config = dict(
    hidden_size=192,
    num_key_value_heads=1,
    norm_place='pre',
    positions='rope',
    rope_theta=500000.0,
    qk_norm=False,
    init='trunc',
    schedule='wsd',
    decay_fraction=0.856,
    decay_shape='linear',
    final_lr_fraction=0.05,
    max_seq_len=512,
    doc_mask=True,
    dataset='wikipedia_en',
)
Each number is 500 + 50 x the weight over its row's rms, rounded and kept within 0 to 999. Layers, rows and columns count from 0. Numbers have three digits each. The size before them is the row's rms in percent of the matrix's.

# layer 8 MLP up, 1536x192, rms 0.0586, rows 1220-1360, columns 48-95
091:512531594538486536471534550441552466510532519510524476550516445451447458433480465462551521453492554467546520540482423481543552459573453483518422
099:393569435537506444419534452539454556488601463495490436487485440586480450482499580532480503511580539566522504515447489476502512513566490486590512
105:418547520343520545458439455517570516515518486402493442489543490467530468512544576549495502480564558406498563479438522427606485524486522600507453
087:457519469472512465493562533508519472548520519522404474521510531508407470399447479482524454427452575586548456482471533479456524455528423509568484
095:430564535383475470531505460547484533507639439511477513441498506569525542553532591456491419437485516512493477610488497555489475514475359526531538
101:454465530394426505425432481526486557501450463457522535540488459499553477527475533487487513563492540549408460507566468602477613575494490530604528
091:505442470383477478601443524533572524495569562471484554500517501549458558555544506508560607498476471581642479489482443555507546549475464554586539
097:441447596539606461529480492566579567529603476485503484629503604473477519472507586558501545486439604507501552494492485595470433507500492516521462
106:464506515453570529510559530551566572407547498535546528475471447451501531567566501510491514537389517589482454428443361491480473492503496627509489
100:482502558482418455528509475522515547608538565467533623451605490497527486433519503517466567575451527476432483461479473482515437504525472523508503
095:482615443437546518569514515516519406493544463517473509504560522472499568529543451590586585571455579574439437628554485469356425503442386497509472
105:558486488468394474455519453571590553513477453507506550476458516549493502467542473563535533491418551520416489591437666436514598589567507537517371
100:450455602581456446436624489565513551491466438478511407614494441517408577528427510593510517619474466593455474504556553447397522478603495529383371
100:520440488574463574506489429531572444537498447347524533460504444598501466538483544436467483438433499419529509520564462453490520611482495544522536
094:607485496493485547444631456489522463519514441500510529478478374537418539412523512471448536482545530533494457567498523510568506603555448464535551
103:489547520487469455428516510502473566585463563524429506456468508520414503466462487476485562504513520526577546579509489437419502522559468503432455
097:512443495414512505528475513534476430454479447480496437511449572514525497419479531586506508491432532503477436439495484551460568467566464424501544
098:516470473463445526539564459507515499485600526431524513471518445495481586542514540524473479472543488526572448537489518486431475515517480538472511
099:460632522487508462496430496472532539522508526457470461524547510505492421396550548440552436507505609468475519555535465470514541587477435566532521
099:496560506511522507553651461488487498590448472508481482533448427544462473509385521410563528645460610514538496517496508481432448510436505546532524
100:442431452466436404431394463457521428494507442463484446513509515633493456408552471479548524460355495535537500446603565562530500547549513505519524
096:452455462590395557403453492566506546574533449485531541612550499564456490460508491506513490458538481564552583453516569607418517543533510500456512
108:568484429496498522463417500498424558470449553497469435444538548482533467368494574522527521589437515510537528441422520436504482518509536507448515
101:454429560451468584503553549529527529427485566461506532566651410424476515553550540498560488534472509452468464463545541518561508477440410412598519
096:446513418541460550491577480551489502474521406421480472498521491593556457521500602465484577573534549523541557603524544511454502534452503535457480
101:440451498473509440510527457420514662556595485469535451514550407438487539548454570535601510520537585558519481505444519612450565561510506555553439
092:560552568439555418494563482524565544545552517403521502488514513592457531535519433509434566537466545546522517587573591569444483559540472497506460
105:527489517473393520477502433510474545511551502492480542600567465591564478442420515463449474503560540549479530510565521560494515529471436544481478
103:468574422490481514525462532585530565554503499509443469403536426609469488485554558539436482498459502489476492499525505462487499590454424543520582
099:410514421519483483542565373522547533587569472401563560606469449467410587520547516540545536471481523534495479584499480445512474573595456484472449
106:567533582546482513483518496494485476481488418451520510508509433501399478475550427577429485510450528495492494454519467473442497486557529501550394
095:508496603530493536491557506527496575632586544456494525451533509484439500545510469511592507514479618457641519475469493467457529556496517470535444
101:422456506501532549422453484501454512541569501550405401525540546546479579494450521477502530562501497488482463558567465612469509517556448562561485
091:462522489528527483491466473448544469564517505499484530548494443574513527609549444545469599470504494444550488539442485455503559539456439489524441
095:483497464483491450431570473534502549566523521431498483418590431473499527538401466567519573553478479516497569519557537464465509418550512510515377
102:546514534502390378470496527523598530570429513471548487536469573446460505502571531496559544535571457436508484451504600486543522425495434485520529
100:466536536509514480502537481533575515525526473523525459497512580513496577483445394594526507451447509488497544544552522495569564512523407513413571
094:404577549509486405476567492462624489449566433534508497558542466502554507421513484500531591491488493592549473443487493533480525456595492458456588
103:464527500548588483542555520547467554563494506445467499452493466542509501440497607426538498484405504456501548475509563455452568594484397460523488
095:519554446546491501496428392488575522499458474580482506450492438515478427497379438520518424511470503564538514500515549489481567610539517535478550
107:481547433420381447458530475447568406566526574478550449499578452538441445497464479565497557488551518528524402600540553529444526601558453594563440
102:482590485482442492411529470484515470488508478515514453445434542548506468522541566599511556513463577490556531581481560506513478497480452536480480
105:440536425552380535396433482372554481444464481534465520533506479480539448476422494543483473578411508448395564465581496525497579513468423494479395
090:460540529544496531516494449513438623484457486446457564584480524525506437452568515458490525590451525533554529423526600593433558467461453437452480
103:502434532559492440465478478531505538581560454483475473467509546485435482535478561524481539509449613452551529524532557562453491551538383514468430
094:488600492484437492483554568518490595475513484462552425592608516554537427539492522497449582626406602543591557479581566535476511451440485483572518
095:449480490387524496486529431560469469511531453470509470543529491497495396576474546507544550634542548531383584500536436485559482515474487506559550
103:489508511447439488410489529516563587479562512432515399522467532516467521431505479478458585468492513560486569518457491485524538568515439585543409
104:496504461565482472476613474475517484409539453542475495554607428510434494457554547431545481507418530476529477599478488430518562467534470503497426
100:444510502418451481515583462542457460527601441527468466519522499551594488549514499566541522591538419429513443539543512566506471612527416489474520
103:426530461463399415428531500519478524495524476495438471538590457466542442515434573528524580555437514606607404525421485495503455449557457514593441
104:517528450461428506467534539613543441555608462498438534469504528525473503450456532531568503521542489524493428497522533556476529481521507566552411
101:527583495548360483479512486550546505506617511536529554516503492501484458571563513413518440509534506437493448538619556534452528507464474490481485
095:434490459470455472498522507488444406490514435502513490591618533629478483447540478473438558503509533544440446490527443592446524534475451607444535
100:542521481496375504475553443491463556508587433460495523573499448513482457463485462550498446524412502559467486487534500460520536497472513521513351
097:499464489462550530507416474496516480515530465490518546463534495432551514513457483416564540444482458518545514439535514537387452478531468510586438
106:395491516500472510384567499512508484443556464581501380474538528550508454451577514408534477505453514481525480498476529551510527456514406484498484
097:568508571457392551481525484550526534492527473468489531444535490559558525462429525548477499462511475558525483455590582419374461545585458421430549
101:475479543388405536498416557541583540527578591448493431537485565607544464522446470428507504528505512447428502426608480545560504517488480531489428
098:502525616477538604450520474538541550438508519498542470544454488520386501470408476564523488459487512372581422498521585472432466488571468579549519
095:483581539555616417480572495571499505435556503487442394491473507497507511580537586511502451490472488543422430547577476544497502454496547525486492
096:461506573466422462551440442542478583513618527463464515522452512500492509547451472495565585519358481513453514564506498433482531493514410482521402
110:522589540538472474600491447496501492463572561483455466515560501515410507543496538619490459516396502549460476527552498464552541565526500556521551
105:512527511537478538491498471503566519511526478495488428458493515516557459530547555554461506549509514496593551489561591591418498469545449607516446
103:532400512451446453496469509533511584484456634446453425502488563511449523379520521487401591537519477467510525526461511532506560546565465427535457
096:467568491505490534535579516592505449483622423462515455444578479537415488393484499519530582570573460489456504516507661457455441532587506497576450
099:435536503411448547482656449537531549615561425459478430542503446510527603594544500541492499442481451419473443624532530485426470484642477528561430
100:494452537474559489536458489409510490567640468478445427498564465556548487460481590544565520456491539506558454492506402486431564479508497515510503
109:522520572440460418505476382499489586527486533510492430428597466480530440475549545543558526483457587508540461557476615596490479539479513504464459
099:596537510446524503518566496473499548530470601457461519498455497473504408461380509551570544586517501528378555502495542514518497568604476577452477
092:521528521428417577440461466419566509468417431530531608544567494483469441533503402483515571524521554435513502565560496479437449500542426528486626
098:526522510526472472506471389470505509488551443493516471509543399484561490486541530561379551514465526437455512575483491417532518582447439588387518
102:478540559407467444399569442413498434467469484542527494574476442625471543491438509522497470651483601519480551556537538588510570487533412488568395
098:459481561494487493566583511409496445474452555379453410491578541503422494489473521460460504470533559457410496501453539511532473510542572500504503
095:403578573437421545525544416569534511492504468564407442520487481560505430425465543470575463502472500494491468553481624443563435551603414549515381
097:538451544513502517483454487492458640499535450488510443466529484516464550532574486516480478576538515466432516553425547581450456542569483588518535
099:523482528494535500543572448500516546599475614525455549511518481522341529480570465476491474549403594563496475586547468522537556570549333500482444
098:523519594420429608397556562503567461466646480516511492439524517506513404459488515512513509477488577491568448460564538504435589485507485442533489
097:495536472417487470492459459575535509514544534483453447490479466535553438412392500481524493462562504501487349430474563520503593598494469528599523
102:539508464491499487487507533431555518604578530468471467443583539527411537605541539526466455460452550478507451602425540546434507624567519528474477
101:467574498542504483476434477517519468620450424499497442560511555451464613548399510509567530434464500570549490560462433559480535524471467571467415
103:420495541493454479519542432475469501571475553497595504578528513464462482527429498530536651456486512488571418562496450466450444543559474519469487
100:419521496475435481495540550372574457491415485509499491514452566497557474455427505440494504532454568466518518423468475507517563477528519554514469
100:574511533438438486469553499487483529497454480482450449505562490510578565499441640438517564435509516485483554518463518508425509432662481505475471
105:509458541404509489420467504522527632575552513486442468517625427476517500527584558528493465523466518433464499506479472480567558488500481547561500
109:565595477474478528515607436491585425473519392556504352530513566467457531521472511573534498580406471483478452519495432574447515491494467476464577
096:525455521512514539532614474487509562520533479438487486527488574434575485531462500529447466606505534434591399494549492527461506420560452534337489
097:473459525510365492496569500506424502583526490491469534460517509485592457472577532451491525525284491554550504596513479506476510522507481507490588
100:457490549449520547384420537496460521495546558414441492516526522599476526557569456525538546512544526485474499575509540499497495441518385562408463
094:400540538489458518471456547506565482521578505564611482589566438484541451517441551462561558482445548612521425564497495470452443631624496513466506
106:492460485383499567470495470501531570549461481522476560481480500407501555469553572532554499512453535452551558482532458507525540475431428576554514
103:535520566421496409528537464582489606540515465473476409474455495471559465483450563502543556512485408458556504511523479575548504505539469571617565
096:512603481580566386398465455501560482625530572552484569451498530524525499426531509525427557566582551422501562513503529531554452486450497515487528
102:493537436431441401506523506483562543485521436470507505500568444483408429555498586571485548483501455493498548495533564582513572564513480497465479
104:462519492500445483472557474469521527543487456520466431518518478557453457516457467521492513458581561540475514567543516534497464555560365579484431
100:598524511530503489544512496503549492545568444462457499514455489554500548440446404514489449423448493520563548550548565483405555489491476482502557
097:540500555453569518451440509496550472511588473485385503424573442560561472466554450536593478455466443524475497479537524483516565487493370431528555
091:525535406374457517540439446523578448515501471476480540477565421467407529585498528602509515479484501485587558535523538428569540525567504521423566
104:467536495479447532407468455523487454564588515505406492476502411502536486421454505648419549467546445451489432460484483508577527546428484496437575
094:528531581510485519317464496536512536515464497462511546521515494489556506423467496470594523586442459494536451554503505518487556531486484553582519
100:532449416467524494500531451479568571494455435500445563515522534480512477474472503481602491580475616529492476512551513524488505460502441573444585
103:458555545383585461498493500503613554488490485508451531508507361485552572531367527566518572503530497443565419531491528534497437490445417544434517
096:547551457512549435454563433560511555489559487505417430512572427481449473486487517565391436595595562538558509493612527565470506525607540528527480
101:538480493434528599452428493510518543530379449426373413465572380500521444488406495558487450487517499541481544490463543547392491437477532503501477
094:500439525435470413494517492500574574522515471478549542530539455491485581491599474470442546594484528476465486495470581497446480440420462417432464
103:432494518471404529572450512482449502531439427459457501503577495557447518507555505524493586515471554528498526451527527492551538499631512488526547
098:517572566479560467355424523529447522528527470474444458510567460618529457458490520606540538520536528448537487645628524457424585441507477508467414
092:515473482467405491503496449427472537437496490499430534434466452511444481517462600578572483520531601510377396514453481579341454530555479559505528
100:538485462470578495530467481582543621585468510418435509585512568495560528506554484515456478526430522494548469508465548461457385514510404574537345
110:554516479549459521529541416477590491608479484448456560509550539541409603466459473511501508440460507475508395492515530569466578467458409524568436
093:525557405403505418496468469500547498575512498450531467577515430498483588509494466517383588484504490509496605435551571473461415466550522564434458
104:504440514413510395459466443550517466594471469456561515573529580484442553444495463449422438549381434435520544501584492527424488446539434492489539
092:450544560561416443536519493446575514560423457517445472483541583482532542429525551495444478511528543529490435479498506564558519551396445567415478
100:538547577558411405553417467487496540457506404501473471505519493520416475466549535630509490488555542484531520551500569523463582581476512483502473
099:478513513495523511553522425569524484539500477469561401512486577512498594462532523496486524507565467477466513559535471472378481465561458490512448
100:454549549433530400491448552457558593472531537527477525511497491556406382449498482528524593479528495451596492584484528604477455470504418569487558
104:510508532446530529398493495428510487453451431515451533595552487594463490533501461523559490537431501564531372536489542448442507545492481487420441
097:574436442585504602482531397494510496530457530505371546501488495531560478465494542598481442584377608488490566478422517487501556491453451511492495
101:461470500437395416434498436439500475514406413462488481427511438510419530507470546468465596451507504545515553447523544532512534439456469454525472
098:416623462514481474534514525541478523532669517565435477490514573593510434494489468560451466539482572425473455502458511649435547517468504574547579
103:514474562579469569558554489426508620562514472505477484470535523466507570461402539560485577512437487491557561489614504500394484551476414515512476
098:505521434497482436427439512508580463444581555462589435530448504572478478431522494534496473489503484550471531546479535516496503531522409474455593
105:506418490475590330529560394512531568481504497433466498504527536503538469462556540471531566450526586422585516623493518550462477423508516534565525
104:426531521471466437559474426531463561508573483500526604537480512413560482550462446548428468566384628471477562543551548522494549551499413580522486
098:530514558519468615465552503437627466572569534442513479522552499525569429498506563558522424510447487447401484503471604599385488475501454508485513
101:473486569516401518444492494535485508540501479528459492460532548503500534458511433417603470439497500540592558523433506532548587512505450533518408
101:458484520481445508491499487529520526447504451516538521439539492535554450490490570537547554540511480452566499514634475444481495507513551445453480
106:516481555571546554488418491580571545537450516526523468459518562501512542466418468560460534579486596468481491547493507585342546506506507560557542
100:412434483511549474449548451502535632465578462455471425562433463493553471552488522533483525466500570429511534434414487457473507459511511485503516
097:543462607491483460464501539627576473511551412403431436467546395535483447471499515525557526514459502420515462534474552585415431483501477556463467
107:534509574452396506544552487457455547496454573449500509518657480457532510462492456514443476371459512585535494539487519521506541410548372525430553
112:534521452452456396453562518472531537384487506445521518411538478471407561409534544540531523550446516496609459560500536391561483569580504548485508
106:518446578556515415543474485406544607501565444429528460574484446442494455471512514509599481507351482540529515558479459586412497437523494507538508
100:541484429556601514421507509634511542481496489542583441542442494477539552498501496522476573430500537516558431527563507576511550499518518488459507
109:535577519542457491497493477356463401532514481509435501487611436550463485494556485501556489508474513483496469599593446616472445457607436563421439
098:474532476505555466446511424538433517487467527542599470492616544492503540459439478530482511472423426373550372516546474525490462507551478506444483
105:489507497549606536559544513505489533445460600421489481518490446534487398481511581560462501502450565552540386512444412474447524499476502545523483
097:462556472364426529467395501519478477530499493553442504453493519430506516576491560499495438498461475440517553515524540468502613477537460621492475
098:436439558516544534432478468488614418468532598482409451460490419616517549513510554565585502483451505500494493492491519478414484551585533539488508
099:403437536520475519589485560483545605594604531497472546449500476502386570504418487487632537515411481446491521593533472532422453515491482494508450
104:534502570598529581429421502544560559509454556457541477529551458476525487486326495543512425505529469537502497508621434516472451570523467545537476
# layer 8 MLP down (transposed), 1536x192, rms 0.074, rows 1220-1360, columns 48-95
095:502394435478428465590490502571542585489492481455547470499538538522500531508496500586562483540542529540508506467462593435375521513396581532415508
100:525513510383503528502464500437491560520490530508543462502504514564483486472444438477577420519542523576555507496500482493514537409536571548479532
101:603451522523468469469513510544489541427458562509564515568544507446468448476485412419570462568439478557473538445499533559464606487487484523472519
086:495472525550525535471410486496450533400495450470513580518481449489566545556582572522433503617545475450401539499526534504521492453447511503498564
104:537490550557557502499525459500566529528442522493525500513462463542447471527450380451490548498516467486495475396522461490499500413431564510574517
110:584515533547551553536497526577580493488521476484499466524474510517617551496452500440494482540572491552518526538550576375493514456599436447497506
091:441512544533560484503554496393483530522542528485496491523508406392512540480518474429519361565471525485476506550454604514488469455574522443479558
095:508507481486492478517517434462472468470467463446593410445538539428496485522481419528525422473525454573518581598492489441534569448494466493513468
101:570453528498454462470414494405502522585561595484588482523450527457451485438547557466523476464578420538551560418598505540458484498483562532482521
100:478482514449519480549572535483514479446491447553614492437540591498512511480463450500530598491429452510528512459513540600479499496477472431503442
094:536525538569463598442506550441445487539378476461510475541474482504525576481535548485525507504530498519478556478502408517563561448536628502471486
103:455512447487581547510504542411471441475516506501534446510534492470472449394430457471508507586524550447607564510573483535525471437510488430463616
098:573520512456528545482491425339584460506469545554503516521552581541486503445541577493651525530486528506581544497423533539495473561474457552446557
099:536526479558473393465471537544485468464462535599539456419589459497428455490523538574494594563426473449437542590466458494531493484466551521558532
090:483493498525503410455418541469489537479510605505503510542536622507543452465449573466474477540470500544563473446429497448417492510463470506452494
103:584475543458476474541521483568615565495454397519564429542540365442570495486554407530384440513441531421585468489492546494390453537460464503509454
102:421488594499530563508579383456524580562525525608557504438512433543538498485558504415467466446469418447493535533494557415449471517493531543532450
099:524485609528533482516562572504441517603471530544623590467510530554374484431522526470594481505525552481526482540522507471511487546512506532460532
099:454372428450579542512578465514502428452485486428549514495556414558520471570499476484558591582475423549471440476455566527555485458582579444479451
093:454365499421377441495461478515505540577501497436507550571502559501542615462523494530454546384583486467523581439481489483474563525494377534558483
102:553550431566458612520488551623489535365445561439521470450513470390468546504458443445535506457586506444498487577542537445486515550448462477459512
090:471466535523626483476552507543546338501531529528434508444472498417475532478529465490528502528519505502470380509559518443479507536496467509523417
113:475586546512482484627537453422539465582535519458406468432441474594510524566480480533477452497462460443514402538507522510492372436496532553553536
099:476471492484427469532522444524507493473490472546545537450447424520464462502472571524589464457489418505467505518431517445372554534472492427455434
094:532525598508535586507456527436504536508589563591474539525457525583512446449448437563488412417572451474517490432505523475573581487523506477470480
093:567484539413537507520608527446530471522483494514442503441500524524449475550478442535448353447541452520548600483459555464513483491562489509487616
102:477441456577500447533535539560460559516432480535475502475567487618518409509486547510474448501506508511567488438419471475573508463425475426447556
112:523488509466484492366510458502465419537503448551495523501537495478511471440505452482554491493495448478456400535538479402484405483468453530407522
109:627440550442504477512463552373453532457517484469462438506537494580477497524504487452556438447481458481456463506494490518510529477551517505435489
098:471511540533579532646408543509572473388435577512413412426568522498571397534551423582423526443547410538529508448510573495531537464439491525573490
106:578577452549523462501557517527494489461523396553519448540556429432590534448482517481439461497502481474529468421569482613594534498465425537496455
096:512564442474363511518491577493592456503462499527567406456523456510532474539545522497513497522527401488459461539495544464346579554534489513521551
106:465537530484446335567482462497537511453532504466529563461510490453515464461456461397478455502421539491620496445566534496513484541476485512516575
089:586484449485592437450519560544456527512459452539498455490516474420398428447631489433506512542516503445477504480528517532449457595555546485596532
089:545562524570428496527436460496527487425434438595522542470501491365482513437520544428476522370453505504421467512442594505540522569448471549486497
100:525503483436508553389490465466409499515512443545453537473494454522606487406433524597498437579515439528394476576426515567457471602526520507478419
092:500483439509473618501544486499449463410493526509486573437452405563480405502555541442544549545577480523547550533541535541533515564584550528461516
093:496487591539487515467493496492496502479395508611566457565473469522553525471496564547538480477460557533542446501448414463476475382400546500550519
104:462547487409379513542490525478495591429491507526522483490471463468437445496405336512512574546520506560432462499464483452488460525552484471563470
092:466523524465582487513478479553456468512510502415531527503520512472560517475489563477458539417464467425495478502574471475475444546444539524548553
107:569513495500498581530496450563441569542473577453582527493494526552507507536527399473463423439496498515437504437592496557466521466478612453406505
101:618586557544494415506485438460576558515536531528454558536571569568473510514429479499518479404475432415500457356513582534418465489465587510562480
102:566532461507477498476482542459495431560436473421600526528464462509474408487566527552551506471426476447466446503526537489428499481583556531466494
098:480527479504449514461464522470485563478469451463433527469550444461501549506505498416503532446507564511442411519527425402483562541427529542547521
141:530586458454481497515528435549503509577479477495501555520470494522462561491484495516526511520476522478544477485524545509488494478486539505529494
096:496509425408519481434515510539506536540515469549538517443446465535393472483433461506500569473550408518439506480538487487504493537451684551436481
101:519499521524509489549447490441502478560499435461526489504449498542532499420433543480528508476403514504610564520592530510372623426534445351455384
107:547509498573537490406543505456508524481464513503531546574461539439569453485480562454522440542497554518486454508415440577483459537543539504546469
106:445503417505486419473472519513501460528554592499565515491455511537556531432471482576523563524555463425515506513525444529481503503558547500479520
102:461508477495632449446487465403517491508419439578543449428445451579522500542494546538517492540517504533576512526501506452464486361416585533451487
103:514509429476543416531573445448457510496503471522552494412441579472506507408535526486557379469579533477547460498526478454470558588522586494467579
099:511425564509535485522543470488505485534487540524509581543564501516490530533521388521520490394483532448459472398482459446491539521579430482481616
096:532523526426499475419449458486476502542480518435489504485480487585537535620515539625539499497447544503522501550517540535499486536584579502516515
099:582505466451476438427536553476479536542573482514508517528527451421507495509569488451552446566438538505436518501469442451421443504479599479477523
101:471493515552501650528476508514588362464522517439462523487488551482539476492465491605551506516576472471569507514422469462495517561446454393428468
097:538520457471582404509581389508526594497584562512543446540489494455479561528398474538518504527482443450545568498528488585415524457455494498439511
113:509504512486433489538458437555542539482457497447479464392502527530464573480476526478510524531550437543489485450544498488432556552467521510501465
094:488533562411476449545583533472573522486491484542530483516469528476457486532503455479534565578461539497496436516512508484578531404452511424520496
097:515530479539422470537535538541551569449530522613420472472444521570492487524524602493453567561571525582476447484447518471523486442498522559461530
091:539522475539501381444505485493536455547440524548467492451501554498397493519590490543476543567529456507431513515495431545488574503503465445495515
085:521505504443426576531463485419538425607432469544511546547518519555450509507499495459473552504495527499548562492475517563523506519483413501467458
098:402519451504539498543564468485556472439504461431467561509539430462491564371583484460481552444532457555499570496488537507467539482407561496456536
102:392476449559476353517512514465518520521497512540555487412577547493454506581527429469509504550495496516462522543565540460497517528565421464511518
112:430511457420467532516550502532436570520539506492504473469528521457483514475459411533442532599466421488518495453487481480509512567489492457419527
096:454543477492546455474545493450532557566508388615547512485564498522490484555535552527531534555491499425481454499466573475430498452462501628580450
089:587487474452476475454426529471514568500460410533481567474505463406564427510558560549513490466485535560504487536520490472541512474548432449389456
096:469568489579554537456425419455582497492498481498406505534554570486565490511498477458540542429542439505442488414539470499470495496503524505546537
097:537566473508548492448499462511595517502376561480477502482533478529519499618561502443429442489537467488460524499541482511431461495532605438456485
104:572461511586467508480530482458461493386435452520515442478541410611534450487492455558515507484539491504492521424497499466475472455558519520493519
096:544414524441467494548486499486448481479510534458494477516533435572511529518459560448535511553576486599531499462479501512533426557575483519566434
100:517442529460578511513471508428441529508504527510445418471510527497513549498445601455460439576481529628440501416547593493476407505485466527476491
103:466382542473502563518463432490522486517449593533468493605445559522505529412465551495587513503595516478466342405528500555520529523519556502503530
114:463488529532548540502532485541510524496448496481552518435608506538509406581449548522528525539454467514471539604423476496513526443523483543526442
092:536493517544605449467476534465618509484513442635550473558534461471575424486564471570558350477592490526539473435527457463470486511440473550464513
092:495457514502519528535448533440526514468475514497510542533492660507540498563521569531471563549434458498513500520565483468453509574488533539467476
098:533546545496515560468481516441496461595437502439493480617570551500559431509423578505544552491425523533636512418468518553483552522565523475442440
094:512414502445504516577548486479527491541503436510464449497460406453637533473485466467528561591503457459491466472542514550520557438568552553479400
090:471581500480577512634600458476541556576438474358520474416481396593452474455509557500434497541570511424459517534482519502510460416427511542515484
095:483480519598523440450520508466525457485486476516515548444515437566455513534445541483514476550471464612624630559583392506527482495424543445420483
100:545485546512496552383411500561486434479525462518523561581426413502577510403479525501516480463502531592532558459503479502475523460540442470457484
094:557464527502531524504518390510455530489602488493501452524523430531479501430430441457530564625543577505493474481536456488469546632604489451448447
101:481546420560512445495507505400640487574478495454513352510578517483499569494511439496488430482571627501436477511529478407550556441430507494523573
094:510489454450543504481439545579526422528542475507513398457553478496478440610489516545513565444573492491474566530537517564478505556463439527485516
098:550459512571560537565459436559599492492561535548428494553492517605519507502443499515451492471504557511471465466509541500480517584399578608500417
107:473496501568526424507544507460572455479471495490544461455464485505599499497544558567542547533478473505531408481509473491479523406554536545545509
105:494503497495445516502534470552479593581437527508438618548477505519520609486580578477527478600409466526633402468567526573504592480560462515538564
094:476556439492472517509426531513391442513487476502584495451436466549466457443530492400502483494515549512480401509518452459443521584446508372480470
098:500558486530600506438400495484566548496524417523560471480489545514394497505482447535439480552605533598527546440524616458517565509442489474483430
098:579548447532502429455439562483552523560457514448527507504524547555479442459450546502570529411517490497497457479448489528484543532418503461469526
088:505450382481536465562574535486492566508363489539513429441423443529540501553552526525547489537516485543479566583549510558409477470415578459427538
110:411419480465436483549531535534433570456479556449455412463511559410590441525384523532491517528552388468530450599511532496517474448553433524431418
101:490517482512491583494443547559588491485497466475469552491611554497498514514434532469524563461580518550477480489519439562440509537462482378480462
097:474510516456443456576496518536533518441495491448441522545530484476422552564557451513511448518490465528498474453544436447457538535513469527541498
093:480472580455577542540433562528494551539458468503495491458477474517534534513430423498549417528562478524488553519519486444488458458553397531401524
123:533494491393508467512560465485489491513487474487495460506515459515482516504493565492549543474540466551490470496488477488445530445476504496500477
094:490473444518480472450503433514480384422542575572479467484502520518508485472486546402545434565548483426486603536553478594476474428441504570477484
095:500546511489380570509477522504516513491414540464599594570401532481495423507518462471494465541452565553471439449488486480457471489564617523435464
091:518532519501557509558451462459516605559536525463493544465471609526508498444382495428504444502498520459451509499638586476514445505538442511544476
102:502494583531538501505538525487518427404524516495490418546465525529553423560566560405496510515496451475492515508572553529534535509479545469503526
096:477487494519507532598580559557515497484559473509521488556586447475526508521502495453477530548559569453560506468497489499514454415439458487441485
105:477598400515486490366514568493486438460543548461494394552490515553434470507471442578474572536542521559545547487400506518449542445579490493515494
103:520513580563426545570384482557554548465465529529550534480476486471508569578617510455474580472457490411477541518539481490485572556565455599507459
097:488445537493395477509516436513520500479513462470580565483518592508477507526468553480559530439454533428479508488457524560569511392461491488438471
099:573486436442489417485428586494453414532502565445572528503450496467515507488512456563488495501573558464523559380457564504518443507517495519512514
098:528437542636595598591477545487444422453492504452504503482547511434514449360509487498512397433501502519469530489519400551535500476580542599510525
102:511502408527574472487609395419603547486574542538601442397525525508533480461442556466472463488550448481420522547553478503452487528497482481504561
100:519418471494458511565513456501527517386489546459477522504416476534525516473428497439437475519487489523439552464467558583569512520432510447528486
093:532539529567508542448505435591480508498474505471489520542481513584511435428425544432400522402540459492498424547530463476503481543629446505462499
107:417549483474547483521464465373509473486512575589577513410587486533494457524525495445499480505459529474441482551481468527525535502543563399406511
106:492578575467497395528486546544547488466487513524537538428515539465514451513499496515447485533390549561540613463456468562555489557509492535530540
103:495456526607581485435521483454533473510515497437474499519465502466470457517547562516552524483568538476475428534402465457444648499484488470577535
101:536506477528453536555455501350560506496483523461521578578553456531555401470482373529463533363512509531499480471471541490458542489489479521555481
089:523508451489527532470492568488550497561548493495527578514474503546454427567469422478580622585445529490520533444472477565435546507556441392567433
098:515451487577575419367513481524480462522486539440591426426561550406551590433571491536569459467491519503471511442552405573599465491522400504466522
092:440517518448532595479529481484539554535477492477521479518524525474476459464535396472437493449573424425454475507528539536543498535519467468419443
102:465520574496484532557488528529590459491545481498468450587457502511513552412431505547527534390481460541467390527435490460535483556476510512510460
113:513546482447453386564517468438455403508601505494463486542543433583534547525471463518528535494549521421480548464518499540592519467484518527513451
099:506527523485508516518469507587423404509495497517572378488481503468470602529449486550532470508602503539516400499614547470494496489615548516514530
101:488483553481591467470508562534530551484552518544445534401556553513526483528519443583461558484539546435570415549483355471458477501578559607494550
098:488493582506432603514550485525529535490484439523572583477455520510472514582498490551548510464502484507435480520501491490546317502516462448520502
100:480506455506483473544473483506471480538458523539519491465490472569569493637590488395523474459553436565539412475549542591497444471446459534517413
101:503466530422534497538507554545417509494519540492491549491483465485433523503450500461571624439467514445631446447505469463568493399475524483513534
097:503569606524452565512517537554509551480532500583484592451489545479488443464496427497488442513470449504475600519453487519581503465510443500378641
101:429489504562497446401478628569506531415529500531526491453497491549529547463526546461520583498544485555482548539523480454475532496518457439492472
100:397612521564507511590516484460453526494467500468470384522453548515465567636554512439511524497546521491525455436537464517545514565561530505519467
108:500565415487469548469510482405454478479512482477557580536553464482516500520459490547496503518483508450484478493511531600433571429467490546504488
108:480518473538543433561471502558435511589504503516489540530471439487450522488439480449471487445452538488573442553574510487477485434488563494532404
105:494456435594540417446487497531446461530549518480531509519407484465548439493518604531446516509464485563516542480550470514543527462600473425512524
096:475447505557480443553557496478469399476526449520553515471421586554572562514586415442502454545564520501478516557548469577512505517511524490514546
104:485518367479502535482499412520391511506506464552532556606518536550502505394485499411441582571549555646460560485503485420529522566532586487471513
102:412495473516508419494438525434440503553531588592526518521490518400504462445494545429522569547579458442481541551571518497528540591538550465490511
114:472397450542516508435467510444489516536499448453536539471516485562562537489431470584480448572572505497536564463439486553558545470523512469491453
105:457501541477493613474462466524549471485475526527450499502534471591609459496413495519435411562527508537444446438524487532540441510437457479436473
099:456513527393485512457572528447568499545531487443464605521547405561537510485489562537469451567466502426413595515433483548481529459554493564513456
112:457548403494556590580558474502461446521501576483544525469417492496479484613480494507515501480471531524466503528455396501453482553510527549573540
095:506487463545440530527418569571593551552551418582513565483429480535488501461547448525503500537578607500444512536501494491508520454552511441559472
103:495477368627500527486446504486466513462541342470479512485525527553532516541499549432486581547440519446504500481527494440509517545479402437521505
095:543524594538570494488506509426446479533501563433575448583471510551533425483461440446455527451540545446450441446486432448505449542467542449415520
094:496561447505496472520467529434382553522434544445502499523536552496514497505479507537490445472488539535530533487541515574504556472428493573484509
094:590529476522568440470384492531493486440489519476462405453459483491522349474568483499442431433491558549461482469497546505598552499562447523545548
106:475471476465479476524530473462541533500615511453455466549496613487478420463516531476486560554434549439408530560529622525507557525536483506585467